config.yaml
n_layer: 10
d_model: 768
n_head: 12
n_kv_head: 1
head_dim: 64
d_mlp: 3072
vocab_size: 8192
activation: "quick_gelu"
norm: "layernorm"
norm_place: "pre"
norm_eps: 1e-05
positions: "rope"
rope_base: 10000.0
rope_fraction: 1.0
qk_norm: true
attn_scale: 0.125
bias: "none"
tie_embeddings: true
parallel_block: true
init: "uniform"
init_std_qkv: 0.018
init_std_o: 0.0
init_std_up: 0.018
init_std_down: 0.0
optimizer: "adam_variant"
lr: 0.000592
beta1: 0.9
weight_decay: 0.4
lr_head: 0.00666
grad_clip: 0.5
warmup_steps: 597
schedule: "wsd"
decay_fraction: 0.595
decay_shape: "exp"
final_lr_fraction: 0.0
batch_tokens: 65536
seq_len: 1024
doc_mask: true
z_loss: 1e-05
train_tokens: 530100000
steps: 8089
dataset: "wikipedia_en"
Each number is 500 + 50 x the weight over its row's rms, rounded and kept within 0 to 999. Layers, rows and columns count from 0. Numbers have three digits each. The size before them is the row's rms in percent of the matrix's.

# up: layer 2 MLP up, 3072x768, rms 0.0312, rows 534-586, columns 0-127
# down: layer 2 MLP down (transposed), 3072x768, rms 0.0282, rows 534-585, columns 0-127
up534 098:473485363484475485498504470387537398538480596425410455498491549431520491475486522569576436453497497519480516531488504490439465480618480548579364480470510468602476412455435479601371525548482506426431502505443634403577520533528449495579526497616537513519576502376444478503495496516489586497585453544442453418501497541534519571544466421482526589509501509443606385441434509566478482585572
down534 094:435547537487525562467420479519570539485512526508568505527519455497509454532467520449379479556446489481451481497501535487518533546441461521402471401479505530547506475450569497467580517501497554558455560492477484503502549523454491545515610462487403420400427429632442551464574461539489520442540527428604467562474453504462504470567468669484474433425565511514475488529577529451467541601515
up535 097:498537524544574500490617464470474512508517465560540485419524526436502523478446495516459488484499494424577436525454444464491441530513542476494540487591492566506533385447462527531477461462510566482439421519590543586493416463494490462531485541405490550479590482482506583503438561480576467450422497545429543486495524426476516467534437527421587474470476461605491525567536455534542377452539
down535 099:424587484522460550522556521520492405520426462555385446590460543568451409489439526516459460534516491441414489559378538491493529434471505457463510507488517459474545501393588482549508503441490384488563511431554428489493490482528474486430462427470487547507500487431545516453476438525490470439482558539559442532432428502509441512540528549393504484536496644539468505461441456479500512562483
up536 101:429394496547455540532517516492487481406462482489440434455488421468469494523462535517510465429506470458503570611571535564543512517488480497591487455499434529516509433569539629566560506520474484490506539534473481552617422477495564534515445514436491446548478523509558497480523439468546471466588510452487465480472468574480353553587481469445411498548467576512517495420489567559452481446473
down536 100:388422524512502558449471471546362466574524483577526422460537436526509476457531539458484615489515475432505488560405460504438432500522501482536525517589540471474535479479497501496449543549467438460547449478511517471434520463460437469515616504504541397491476462463469513527455533465504520488494486476495480446492475511476507543484585517497533391474513455552563490515523403540541541557462
up537 098:438428428465542423534505474456578373485473564466538446430478577480548539445536530581527549439543420494543498541471532424568490434610471428435559621481604486567427513529531472543460450467455542545530458553356531515465524454433489511574516537496497378486460442475431481479507473461500527518487539534460424556513484554502435425427494497475477442407504558612558565570625561445511473620475
down537 091:521580532545516496569543439458502504479487499522542530535447426470502558501506443498446472478472553466447479484476460467472584529470520533502479497449488495436455418530493502489552516461553443547394505475510487566497527432490493447390460614428485482519441540474494447601457493431557529498541507470559494526491442510454501532569543515498424561541471529499501448483467468485491432501440
up538 101:473477493509583484586537520522511542456494430518463525456462528515538486427478571537658514471541458488541471559554509569506523486523550485440531408535475425394504507438423520445502468558495393514425499611569516458479537530451604597464581439521461493458513488449408591433588515505556521467441464436465572431487509551503478470520431407529544432529483447493474586448466549435534457494528
down538 100:527471528474428522546529438546563502469430395572483462439492502457439533436464433466504548516548425536430452535414502528551544508578508444479480561516632401492501482487496474524527391488438509494527541525438565516619437493505416471462467525413487452502434490400481525447490555476530472434511529461511443473511488569466440487488557567528360526481443567491454401531531524607468474566514
up539 100:383581467556488414563568497537534549522487509568394521534447447397453470556462460487494583496547531519521483528411580531526494522443578497505457405453453516453475576509463570376445571510518457487417438524617482409535518538573516462482448500473503554470502419455433534422452459583490432439532520531435503454423514522467496478503366398495448465522473509473482535483565466465451499561443
down539 105:524519500477457453478521526453647386538460503393520479457479476486483543546527484605456483509510461554528520505536550496549508483504566525493458541516503495550510528510549456474495578455472403434510512517530547567555588518525435545508565553464514415525440429477590440462426532523462426417565480452527617540433438545510534574546443458478466432452470438410514561435471499498407391431492
up540 103:402587423412514538466499481487486471527406577513438489461477460467590411410502532545519525455451482505525514443602521569590524538471500470435486536487583495565412390551514537491422418410512608621571498465394524469463432570489503502403417473468497443487456506494472550485456494511505495520541586543505482497447536493439544523475504515428487465495474523555624444490466527580570467535446
down540 109:516433516527495457519491414474560457549506454410660500541467561494450500555500490513486458534509411467488540477585440475482459559507446535517596492545531524418552558588497563354536488613432558416513431601465531565573555431581501524462503457511463491462404483503458507535566438485497534520428466534470526554453511501475567549531590509507522511530431500433512446466484528508552514477539
up541 099:472463413519427563477516497525495535466440622495552436499541493386502569460446508545583392444541548437541441478416475490466514533527531525539452391590514509536509447538428550464430526456546538522470507506554495606511536499531477546510514432548625563525564494458468557477449489618544486498462472476442497530481494495454496503470410529469483479522474445481419454517459395544507482472561
down541 097:481506481525511532521461507457464493506502473524532517549433468562529444516550522496602425519550410477575493472512521399468433435564506557360572561411489466487470466512522470496453510499486543479364372569500516546470541495448484482542547523546411536484580549493490499368531505406506514516523476573543421378521541508447442586478481492439467538442515564522468594583426548408440491551430
up542 097:442518614500523456459578502518587520515456440505475538514664514548478548480432488613468437414459429577520489586449588472498479489528474492442532462505455463495557401563551528542479471526475453538429443530524484430417475475467427593488466484464568492547553547501485490472459456614447540429495539445484566420387462582437519620511506406452485446451465446471509585501497506572554408549488
down542 095:561495447548427553495526538502504431569533524451469485378460566532502452516491476563458546523506504394545534481556461422595554548516488514517533620403586534459463512518516477457508429534457526477442464473475523515586537492455537395455563460484500486478497471542594459470484616487445508481555505543491445534461477545515448468551516524517397550518431460501481555571499546500503522444488
up543 100:427574404495490425545506451404510503502526540572500522378537463531521455579465592528469464508535525455489479550406542453590499415480528568380478491444409476431463486500496487505493520511428538539522491450568504474558434465530461427586438485548546565449491591510585523452477544511476462508517458476459578534498530530483512522463460496406431472556462470507543455492499459513530474591469
down543 102:532509530471492470493546525494728490459512539394543536490504557461498523588460472452457505454485509488508435445554459569509451548521526464481481526469480511580480540510497575454485477543475430460482474498451581484448581471540495510479477547547509464513477439591401537553564541409539540547530442536518553544528481433543568510422521467526435443505495580506509504489466528458587500543426
up544 107:444484491572526430470494564522521526494488434572532546539558610470481464442507473497571558380474470538500533481546487518518550531534520538549601482531545566418427550548511563530477574476622442576578535524497508442496479574516533436522499449585518532564550540579523542467468444455505531522463477434477499472470460581476518566475456518531575399400453458489585589459445433488495436503593
down544 101:563508429618539518481538513500347600525535482496528513503529597445486518524523475475490554470595524551515490480392569531441384471497470529510436518535518430460489524507494448473518509353468544587494514421577501499464424519511471546568565538523548502527483520498516476452524442512615544516480520466500473479527471520470540569462577500408433474497590491552409463466503477485553372471600
up545 092:505401618509556508510541435550530408621496488515514480571493510508423415487464519567588496555548462469545451426568547575532526547502464451422506504583436512538519577478485466520537488415408503501556482528452524609480486546604495482546490423550562446522562466533497519538449530530597487451580466496510402499485485481472478528456493462508373513515530500552366502488495564551483466507468
down545 094:438565471492592450484456496545557539498608570425481571461461448505555527434575502422516593455504529477509488528385446499563491535455528462472488545415466471541523495576531477467521511491539551572468564441533575488505456437423428467552474453546498552501493571525441569485557492447457515572477502451441551540450462503556545440530573498552518545485501424469537497511492401576432501473498
up546 099:445429475406479421452449473590513488504498476612537481491602501450522408526389530517478439480526467510427498519446455569493391488480492491550462461474488480474516413648431540504463499435559545428595478519416624553520490528413521508532574472516511448537384540436497508490433502465513456488477444521436489525466422514476433523433404484512529528528502537433529488489528444522461550457470
down546 097:505524509489594546533480490555572483493486410565395511472465580544510567557520644501516469463385482587558420595525482498547473510451453458549511505433539444500462532566474533575575449556479502505546438599434497513582551431452495421527503470462546485515527466553470574504474512453449469498617419474504395473597485429462436525435612501445428462552436459540555527430498507512503518488510
up547 096:443491515383526512466475430561571458519459390639380436513532501439507370402468519558540551546533437429484490439463505487536408514483589494584471506556498482510517377543446506472412484446526515407480444496518471429483433471520566514555520490443577497586533528499469428463431473503469452486570508474443459563502530579463477482534505488518592557571556476498503552463428479562473518481567
down547 100:546534527490627530478541524412552518541523343506531537452567509494486517448522465504365474436469494447467519545547496539574428515509501435531559450553545475501452521659382490494559467546505498548506487522538418472524446579410440406556427381470486516446460429620461476536406467485553478515561585474537574536406445418508488489549537454485446544453566513582511558525451479552534426540448
up548 101:512498541422465523469522526565550491527487550507442554555549457428532490514515509482486556556525450538485595468447525625562480543442526493490455534525497462557534444548426563473490427463511458421547479432504563451608576476557520547453559508411553471554539482515488516497409570533480496444417576518509398506431476512454563463544508471519571594445493568510505517511525428416508439507577
down548 106:540497514531433614501475431540558547567517534561526464458536490487527514436458587522466488497452502426502481511533524487617414464534524441460491535525493552534530596435458445480606497540464447441599426452489574524504451494473500548475512545501474508558529517402562455411575512430476439465523533463583481535550499577464507490529497489468406507409457504569438446485552494534531533482443
up549 097:514590475552471558447549534490465463548469591520506478455555534454501515507372525505476492466479471583525409619543503513475603428489525549547496546489562445482520485491490491482482492478595538505458476501472539465444455499369490466509487379521452369544547495457502532513528520563510507501529545540452524604543462521526541471441475471468514501550439415421429460412515504622433433525577
down549 096:437549484568559515581415539421575446518521482447435463481445525520551439496468480559490422501484513479467531495453484526526479542462501522450442463520540579565494491528474487424452547470437531545463570525482490483511552462487590474552461407572571527544453419499532545463454408515428491422473511598547467503418411430492502533388498509439567483418513537493579487598477466413585544465484
up550 100:464529554493521445467594518617479496522492535485450621482514493425434558459500515520546626457542426510574537515569487465486552473543578375451545496488544466479476531447458500471472441513461497542466513465421455535471491544600393524455505458444501464520429440519509395469541476435502526497514476511453485442537447507540512553463369428528581423528475507483470460495593579511503447466500
down550 099:508388400512560521454507520488625541530495474410439521432460522501479422501524512625580559428491551495507418485513514506541503482602506577503419581507495496427433562511492484505551538485587591543553453425528519577468516484473486531446533518476470429485492478461447465576534469476484532505564516530438569480477491474486510507441572547436526582570508504490451586438551438507500484432544
up551 109:476531563470587429518491486449508536452515506508407412485469462423484523440513461470565584492541487533553498486547479585515514578529519482533462514490518488475553551490475594482490460498533463528528529468522492392535427496401543518599428453506428464569497502510503514491513454454502414539560510489462477480547440523465532504525502501441512597450530486498463549536455539510491453408511
down551 116:523417485479566551431534524490650502474513501537616533471539531469522530518512380600452545490515458463467537443567521474499503429547462498434535453443491460469443533481533588496427460472473485401348453485590516509486482455612587651599514550431474502480492413416507503488386492501428491470532557540539473472541553459499487441506485495487505490608457541536463504428522413559590450541564
up552 100:483500478486376515487553514516509504533464595503449502458609587449544484530484543564534574480482451536529521516594561486465500485462512474511503440475494487536531544583454503484520487496466459496465466501579389499584586485445479491533532433500523485515500513526582381560476607431479466494479409612507464573563488496505534486457401475432514462487536496514405495474453580576504516473574
down552 110:533512494511480504481581508555772440413437520529514505522489475500402560543477462534409481503501463514457536472605464618428529518493509537461482417465433493536559546478462487463468471501526514422458503537565473584527510453510466523505445429454472545505494529498504551463438505488524532530506443519523479519479513486508481425453469470502521505550494503428402532487478504516550496575478
up553 103:470488510518465474586510502438468474393510445488494493488541486522536502538504560601448471473577527505531440522534505483547523560569562580472496487533505456398500617550531548524514515454461460568489484497540397517452443493402431482484480494517578514479570541478537622506427484496476476452482472473474449503470573485434438602472605487510468449559498374524496526457451562501513431523419
down553 102:466491453466539467532521481509546441481424538498477490467483580531450499431405474447461522479523491477558517546567546526452546472516512494464484501523475454489484491457477508496524413505462492560546466488379387540507523511492574475440495536464500493464577488440509451473430501496577485561477482535507562481601471475552435476394467473504456550421436448571519380539419460555461558537540
up554 098:457548473525456485501575493529565528491469471617574416519423498480477535431554586515478581600455460535517553512502521563543482467546438483497428544568442411564487446580549520478486448442555467533432448544499431497564444439457447508506475507464405428540517554415416432497572489464477429529423552573458468600431450597495481570550502460401501450407453503513435541481500572519520326488453
down554 093:524611522471531479508505516568422556484421420502393563536439506482448482544364450477403488511330513535533531464375452418562530537404558493543526462388436531479549479571450588526531531493374450562510510597508512503481406451456584507471511466438570513468538471465514493546439508495559436540449539464523447414485473455490484503493501532490488556542528528453561559598487489449459610559572
up555 103:464476532461484426489561477513493504425528498504453466422485435507605558452455524578438472536599488460507485486524573567621544506499501588511528481472448440516554566447497516577538480480464522580521551477489521504537488490354486528501463483494505485450588510444485493532569569549479456486565591500411531557524439557454611467447484509472534536494429482511456555497560514613501450530561
down555 109:474447538458531580554529491445684473415387533439510444548585537488516477495515464534470598474465450506572572557605566495441536476543648531478510567588531561448490505496536489527463552603521355507483480439479502489394473435499510407510424492458466562501536540515504559413511468464473468471468531530534512537440504501557498555532520466557511469452510479447469585575455559494422431492439
up556 096:481568451533464461483493428584524497520545543490492451553581591456439481487452414564467537464505504482487491529523520498496512346491483557569501464441523523609480561442619545456478494475465602459535501480605619472596573470468552597569523544503604581514465509474536564453502500582516490454511496511544535542465409453391526564473494454450465490593477495574487375518585528483541538502500
down556 094:484545555494351528555550517544533557391480418468490517470458550490536529443489536417706582492476332486506484516541441447500481586498544439475609538568555514543544450467541539582451488510498485571410467477502499525527466537559403516550532533510396457528527500537507432616578458433621547516434535446468410443488534533468572482519499543470473501373475441527500506434484488430489494550476
up557 098:416599443485533514407504470541515493565581487489528492472526538511460576407503563517512445510523503482508452444527506549540458438547516530526475503502492493454407422460560532457516425384488504479502454555493548566557539555413485510503464462481467479487528653538478572464420508557494490470471615466480537421504531500481443557532534457499581408455455440583598594537580540541495505510515
down557 103:458454424579487445511512518507678572488460493539510452504549513506514525557523466550511439505513507538556473481565453521506558515523520479540452509500580602339572532534399430426514508608472508516460442552492414481408568494543474469498454481446472436499577472529539548480507523448443482554554463525498523509492550551550450495578475511526499460477503541499481445467487446471546449527488
up558 103:470613591502551512500496616485504503541436575522455463465629477443521492508500436563504502593413553485511436599493461466411487493606554599503538456469496481388465412603517523511494406559564467604458434493502547472627591496464523465552488578530488495496423551461467523493497425467506462424529470532410567485470478546487544520445568418446495446467458503554407489502508546446523481441561
down558 096:470468511508516504469406500472485548401616434449540485467480446455425544463484522464518487477534421524461447495490570493515538505582581517469569465497466512531463541577468466542504478460495470502582444462520489482600461499535467501502442575513475535584514515543510440483492489414497520602577504480471493507500519476613407536507412488413475479518570532462495439417447556545584608458549
up559 100:504468519521461527498481514534468536504509503421474500395543477477487630485463488589534505444554476568617465453540528547424566467440561455498520476544530425485500478482473538503441472540416489505465532623581533515529568489507452573496513518470433496528554437524484525455503465471463395540497483482479530564488587518473485564432427444526457540541476512453502520574456544585457403549529
down559 098:532526496586507536595509428548560533531475472576476448592533510511470480476441583544515597500577451562512553498386513560626469503524484462518465458573487497572494520604570557530506445442529538574519465483517530556528549534464498517527448546573470473408503498469587511487542611514512434549539502470480434431384434431430503507446532458434497492548554519613457425502523546464472594525400
up560 101:511603470540571456482583512471477504462429551435431450491460471427448545523501500557529588486522516469552526460435495524490507412483542482434500488461471471515462533498500597557473482466450429371488513525467507439387486515506509405516513484462497525399600513376502511474518576532564559544501443542478465478431443496537515398496522465522487468470487516501498567589500482480487453629448
down560 099:541500500549484520496501540485330558512451513507486445529490414453526645343478352510493525466444525431526537500515488483561532583466516460529460624467542588525541563535460489484504506567530535550491500512438558470518374483464489471526470437515534575534496502467580474417462577449457528506482466494508428480411441465475475417499478608502460559468464362510488526516388603424448453469423
up561 100:540513507571495515433591526557558563613524532502553478545466510491465543520478530482527462530458501515569483548455472475498483625575457408445485436519459462426487472486536524518519506500493439548488443546532480525443512473500537493468444566455458471533418445521472557410505513528569531514487447453484531445447535476495550520399456462529498496511526494510473501489627552500501537396517
down561 097:482410502426527525544552490479621526470442492560522461518427513432520500460520447614526531552455412536471433525458468557576503480469517456525411440462521474537457547509505583574489459587465497504481473440524526553492487555406548455499558505472444533470581449493440461506590477570473649444562387475512434478415528491555476584508623508533432498493548538518478548501482560535441616515432
up562 100:453584486505403446536610439568523501416535518498445495475549570491554440409513440544457524503564499518517457459568567528486506401460517407608431454535581527475414524505514597501460508477459530486505477438563477522485507466464506541503471494531537596508487520518567532477443506525415470461495431541490490553474523430419535515553493537477540482449433531568517455473466504577426488534507
down562 107:461388417550564483512579527423580480511490464451538531520473459498442563451522449492499403531418550402573468475594571496435489490505456527518512411490409459472448458383516492470510486495473480443475574510457436442592516454451487493456548567512585483439505549508435449575557478499465526548536447508558469560545447563521565598467490505518518382559490566506546444495463571517580434448452
up563 099:438436558498509549430499484433458482627436478513563437435504569488408426441509485593525461528492465501539539560518478471533487397572545491518551530557482533539553453520421491512451557465530479391529460565508497470463501499491530535530473443467504426527628484446414408574518486568545481484515601526490541435491357534528460432483481427547538522524426585436503460501528494445535551517472
down563 090:461546452474574560513489467647431520440562551439573540534523519500544538491473487423496408481421464435502446471482424570628500457400463544528513504550549444503563458465560419533399513508535499496508575525528451599496525460515431443502496494548453529526451445484443409563541456496413511517425528537541453500537469536509503562539514445556564463528508507530409633562473511443401528524463
up564 099:452543440569489511483507497468506502510479579494459525608516486527489574465420570518469407548529556503548429548537492503494453467548512452506520496514564445493466442534506440464432466486563480422499518535482566457611524503528488468522450459448482443487388434459466553423526487559520495510453517598510537452541515469519593477497509517487420583483557436469614543551484592506497417453480
down564 098:544584479541497394446569463541552585476547472550429507474572509407527425464487556533510574556594515572427521441460570386449518480490546474506479528472501523504423527539460475508570479538442532534495504511517524417537485532465526500487465558452525453522519513525520524451499525523584513580501484468573452497474546566516511495472483337481428554485524511467510546552453431479378589510454
up565 099:442528452570534426485560571524507548514462508481508407540481612407492522511456461555474560525398510484519565504474537549526446363606435522403521461524490558468489548449457566479476422468467464520534434436494550517411386547582509559444506439536520461454475612499444461464475391491543575472485549476491512471451464528524443511501529548491449493462566557457438425443481526453473552475505
down565 093:405463437544491593526568466437596438477408477513497520499399519447515553564471475512476493496369464560538579445483500487485460561439598561522473524466526480393511525493494471489478433508483532517512489536512536443505547573468448521545525470560494439517484489523521509582577462430472372533546531430560531428465542540500480476503525454505492581530528557537567501510508506456538475453453
up566 102:473490501543458470490562507507492491396558405471535489509533527452574505528473595568519502606515531594593436507553537543504440538461626473527499490501555440475456535466426552506515544512440463537547487537443457500558558582558521588627556418518561476533556502518561502491543540506545452422429460551508441537514598505533508485496431496562443529469423578395536406473406498608572532536501
down566 100:542503500468506544502528498475552503481598462519441436509525579557462439570541467430569502443476408599516503434509459523559601494518513501430453546485576508564528497527549476452539536491466531435444522491457540482447523576439499593479460534473474470500582506415477573408488444418497456427469483559534503529536631470518550456454423546471502575539537521520550418659498419541428484566540
up567 101:409602495507464480552540466495546448468582479499490479498536505490526502494538598565439532438468475411494384491482546503575497484483533531440505471517445455519544508538425472522531505519547447507472502469469441450534489513552586479472446463508493506454493424542577569460376481436547566468535573555477524578494548479460528420474493445383546496540572516451484483551526429505627428500413
down567 106:558525492472531528485483523401529486497458517502618528578540502575409422476535590514511510475530435460532505461514520565389452443618434471504525519485470473472549513551442499460417482423648489512525496486487530521511498507442451479469476585501476417468543536460469493525491505472535612471590493518507448569450526558494372465461528514486495571505508543413493546526547469461625509402515
up568 098:510475533481448434517482526500495562507465504564524519453416461507561515540578409546400519491528459558455578506534527509488413391434516485554443487562479480505518480561542466588469503494486587521594462553517608469497508531517451553530517449581510540530403546505586584475501549425532565500538478496484535518447563413570516527561583478570387585438445416410477511567505467546496509439587
down568 095:491600489554546539425433570495583514526558492482558496440561501563480533419438478555537421417625554494568581491468414489548527497566474519521511553532554467499488515470532509548474515424543455517453493502458553562491575521521548458530524591465513525423498508466439452457538615505604544487392428476452529494584571527540570452373451500421607509566467458548489560540474495499489463518527
up569 093:485482473448487501464531470509530488557493504476460528521497580406482579458545559576535527447411520476569488475521539565464443478552460501544502436459520476481482569551509481559452472523437483445570481531444485488531452480487519501487507492471497504487599567498565487456481455565502445465463574496488562424461483488579613443537471466508588549549465586549520429493545607491434401569542
down569 100:570450473466503529504496495532651534508497523518520514508435474581517482523484494514461476457513416513441510401487507607546511532490535525469512540541384516515462469547440516518421628452527503519464569621484537494525583534513489562514477565523488497495492492525475524528516512523470484526441571564493433429341457490477524531572444532473492482516520409480486641519573533505478501430534
up570 103:407557502447547522498480530494511427508443443518477476482527563513558497468547550568509442563525504470544452472569557544454471524420539475418582488403445493374503511525400530402462412381494476522486489525550549481506454415429503551586465522508495425520507578573442547431424508485458489448496515600506483616519557519519585553497354481492486519503490534505563538552505473572473545445435
down570 101:420525487556552433517487401567534656435491451381468532481429431390439467448453487548621522590425470522536517492488523448512563534519466509564458563568567460526519478487542521447475511527560501520441522394526454616501504499477468513473499502384529493510430536489436481482560483475531452543526522509515484499586506459524417523520620423529445456530506541526461549441513513478520518460417
up571 103:453542508546505487477551410482496482545460555550486497478514517494482361485494538541496472581470491520510562629659577515559497490416436518508503468578431462535392458487460541581570515457472463547506549498472475525545512479409433437396420546594464541489520631461548447563441500509403544474577485582437404531524476534488435557521436466456546445473430452491426533519488542555396407499543
down571 103:482536374555417448530563401568540591537602421547473563477533434505535554558528504526505512482507553554510545493522430498469475530440517490539534477421521528519574476495446535501524536497553540496466575465542498484516410399508485553498487488488488457444409430611506575543457481449500544545456459493521564517526499469531444448434411524510450476538514480506414539532565452430524490427556
up572 099:441471528447517446502497422449507518457427452490560492476662424434504447479496485563491526581436495453560469564485550546470505482474541474507432479484467397547569509487555539397474494554480552400530548503505539534540514504438444481534490468573508510531488463530473537401457497518541458544488544488446480548512421507551515454528475451509520491487365507481445480468515498472564482507514
down572 099:508594512515439472498541532457604619480519437509438466522521532497470479504584574591549495497540546488516496448473403532526485558622523550533545483490514555598373395633547529541519421473555383445482518514496426424531403605414513469527608518519468566523504477546533499539505467504445377497578457525499483486414426511468565563548530511571459614590452531519563517524525560598480512403612
up573 103:487548554458397460490485440633529470642557584534529531501472535420450461491496412546527482474515454508480539337511509656570478461499479511460548482471499499520552569584371486417478471427395581506516426529466542632556457412580528488484618507500492401520454489469536483460454452461513495552507548473513467411431505477492505628396597511491490529549476448539404418456587458469462574487495
down573 102:527462520473567613491501535513618540461520511472523442498507452569518499503566432472435532479418564427485464574519416512531500513464514465545510504514493375577446507608453451562581546490478466543518481561522520449465494615503485450352453472382557642487504461398565524484526528593505463430521527583564458438542440497539619448487494481495557526490539483568505481501442517484510491448444
up574 099:435462459585489478479461459558503546482471564533415490552461498432502377525502461590539432500517461487488480500545561513513601441508466517523565495504488503515474430492508523548482450438592505508451481569541533462487418508545463551497473454487497452469516501383465619466466504467508581455476507633486492519504580561513475558457548484520490470527442468553582608388532479512507536425540
down574 101:490523493487439567564530539508630450533554546503498463472643516523553523479438527477480468583523495423486499464459633536509414486501570511444549555421491524476521444489483426492484444476444450370575459566559417477480520506467643452518552434465535587419417484470581564556508535563528561462438503517469521563484472495477563629473519518517465512537550518485399455452397514514508476564479
up575 096:509496428563518467430528531501565529482545511453569506504494565519537499458488512511607488480461455478501553587432531502549472607550470475492451451468477432550472596557485535524497501504423513593541542546419494497550450417456476467514529551557508499495579528392557502516475446614455482539548434385461451460510517486546526494321420513535517490551502569515524555456577478521457527537487
down575 095:501548539488543421550475460531548517467488489544479465408529498501482504434526530534471442588501557590436428423472463580538570558522544439503530528489549584467507495518495517586529565557518472456460576521480545541467504534551557486523411451533452472526584560491411525523457480430517487510512454561546548534476480523466487501454538500514410524454505456568502449581388511475522501577554
up576 101:482562507508565494483539424553479470574445568554565499380482576509483495492469514525463467481513535409491485500500443506605639493429508509501514432527498387465494407456471473383536370444462456475423512492464528499418488463379431481541504497540489416561449542512555507452528377437525530464583405563479529480441507493493640476385540489535392458513381461556488517515555482492457649478404
down576 104:469567460484469489493519428495589546471473432498505527550487441520403503501514535528571430457423584438510523507475452492457530498533494546512454452552531550441538475479550484588584476605509538511553447494449376519511532507461496516490542572341551567467571551503484507517477562526489450537423553461474620543420597506528494464574504413541626508573566542411501469511501532519559470550506
up577 091:456548585393565424518537531588482437477550524491492556495409564473491448568563502546489508526480500434565429583542517506573516532445577558457525536464436520499538570494501535430504505464444515525485462536600552620475442543465517587515397488504528548472522466504514490481465491444510486496522567448462485422486416483489456417532490456506449545425569493534401508549447539557573537585541
down577 089:557583534616435537546483522411435522542480492401531393501584514515424527464505560465534548473545501450502469605461451486490536495453453512574495563462521489582425545562618474455520575556452523449494481486433413544490471487527482462532579552508385476473515428528584440529533470504486459574498487523536539399532533541458560513460544537441555444564417553512569413390524494517424468466416
up578 090:520495531568432483470493505486442498445471535491502511505453470471418505494514594454537611454468558542472514418515476538394500487599479486485437474516476511459439487538468496495465446499479438521494476566533387507506492534520465522553535517550510435508525496502448395466461511558570496546577516490458511471541468526553502448440563443484546492515548484525499519424534450537542525563530
down578 094:430518488493569472469548490541573470527520487427410430531532484490491507529541501501453510495575493518421635632538504555553522586499474587471574565445456572544458574494545552461539514470500593524567483418478540477540494490537549500505495538516516486474522496586574581520398445509612521521488386487480598488448481443423495592490514560432470482464479565534484495539435466482526537397530
up579 098:455492667479502413516538497458535423589503420520434452484481510496520580547534474583500459483417501513623477522581512496544461578548486517518507547528530492513528546493504531453465529438419445555511514443502475453451445475557486488456517490563486470491548492481447505491494558400543387459593495445484538512482340519407499534468386383473470487500471515588447480508432523441523488450512
down579 102:488463398512547386497548485430597527474477534512468519489533490497495472498491499552537488563525490428499502536511431529461474352501544553563486441527390489441533434470519489530470482520508424432493529519416575538474534452518533563512467495547540489409464449439531536504531459557561524517469488500625549516588583572552493522469568465575544546449530534410464474534528468465461508573582
up580 098:505510420664505519510494445484488464457399515562558494539449503449580394495587620531520522526462522471505556523492516544473514544518454481466481456560474489493452529550468511512466514441441534492538514512435520560603375539514501528417526494481440515536459529518577440525546518455492579525485543643516435564451476506459504436478490476568551553454557521489394426529460424479580507547514
down580 101:524523413435524513455471476513648617590553513486544525502527563568443505479436411527450532460554421488475454569484539528533475515541438405465553438357506639491438411604474465560526448571511497510452509533533462477516501497538491437564448415557507458364494496519503550517522456583603403504468529505481538454431524516586509491459493481557526519509455653518588534557530485492537462495555
up581 098:576521550447495586541477454549476493456475526467505547482438522480452472481450507545486470479490456552468480596449624545530484434492532440484439466487520509521513497503449524485500402482613519496510458476556407524600472497491489500571454551540518542460439500572486529524376469446509424541534465527449430453535615483513557427506447501505499530529472573491553578503509558525485469510440
down581 099:562519586512551409473456502510687567537466448567527463481587515540405462512527527467583451393504424491537494452594579565538514620540491433487551573575514393506476531537528537478508499497466452541498542629511596567442493524500403542418490532495484517452530605512387487428597432496469442458553557469528503476442526531517443599543535514517461471536532457453498546522492519439563601595478
up582 100:540471448448507441569536561456458529524487564493504534527464464541473486452484487465526429429474564520496401483499539545406474550606528466442464512525470411363517577506522466472495602533469507533482582538484425490470439439483442472558465551505620517567519546516453448459523493504546521620457471474457505532475509539484581507430510500508415447457510515455561551632411515549521509529465
down582 099:465446575541496573484482497519638409496499512517528473527514483460513528482497552560515484567529510538501512527464442401514577460454412460502531471490502430622539553454445485534457610452495400500608481467513595493548505519440490536503476539407550469579503438486524615587525500539442461538424520457548564468516466459468536459451491515494553490522520539608449510504446494519501494519508
up583 100:461527473401468514467440494544502477461511389476448527499465483555517454525507564543571383511523461439419472473554502495567483522466525512449533529519468454578523504510532529502491482479457478522411425602543535544571457486475521491541454472507499436467483438521433579453457482574471509533574517526502483526455557534465490517379547449518532534462564495577565499463494543526467461501479
down583 101:545487487470548580507513455556532494553442500551535447492471401522553524482567452515443576489517448441523520491441501486578559606487490461499426620532481455519453563551464562507496564529521544543543555453560453561476480487478508401549535502518476485487439540482570509525452497470461464481456543536506435421459460447430458511492447489432540473474443581434507522538439468550463510487488
up584 092:524486440530512539449558513437492507498531456522520449427614566499475414512619479565434517624481559506511393540553514515536551571457558469477477496523471510544560501562548534493619529516461545549393439476486495493537463481503610534457482555489464491516522472491521582508485566579490546421576442546441503416419574488497562560521435486644540502469377411498456519515493540470535496560467
down584 097:428385527526360482578483534598705462474510470454445502448602462486487462584396548475549508472490440617442447547503492496406412531516548507541573448550546487497534467457459437426512484479519535433527572509494514520568487513529417554592550539544550514531524528593441484414472531422445471489462467465560513514466426499510539452415487512497437434526515514478475504488531489468403530549493
up585 100:453485389493468547464495460510490463533490443492469565466559454543452526462508555579537491497443501547488471513544573585497507494427453476449506464492500522532503512530426552460458577421535404492485444554443508536455431549524428572449541471470576437507442523547523470513385536455505526512581480585538572501544465509483446545473486467444442560524555465527503557518424590517482516428535
down585 098:539552554514529510577409518496517605508484566530576474516641482464461460458446454416508460536486527516510491451524572449460527541447453470540439504496545485451377573471525413490542613434468524564466544437487441560398542553576494413400630516474508556545495527475388507505535441573499508530476508456524414523561550490521390544483620571567505466553558521482453552464612532459472485497511
up586 105:435582528524481443559529498504530511525438519488473471439537558445545498545573531554513539425445446402484494504478588455506465542537565473609536535536494519547490602505568497495453487523456459557564445486453425472396518506469591485548498460517460533509522586516417525490522619503566453426488518578494518501423442511474576343587409515492548484483517556573543511394489535494537547498520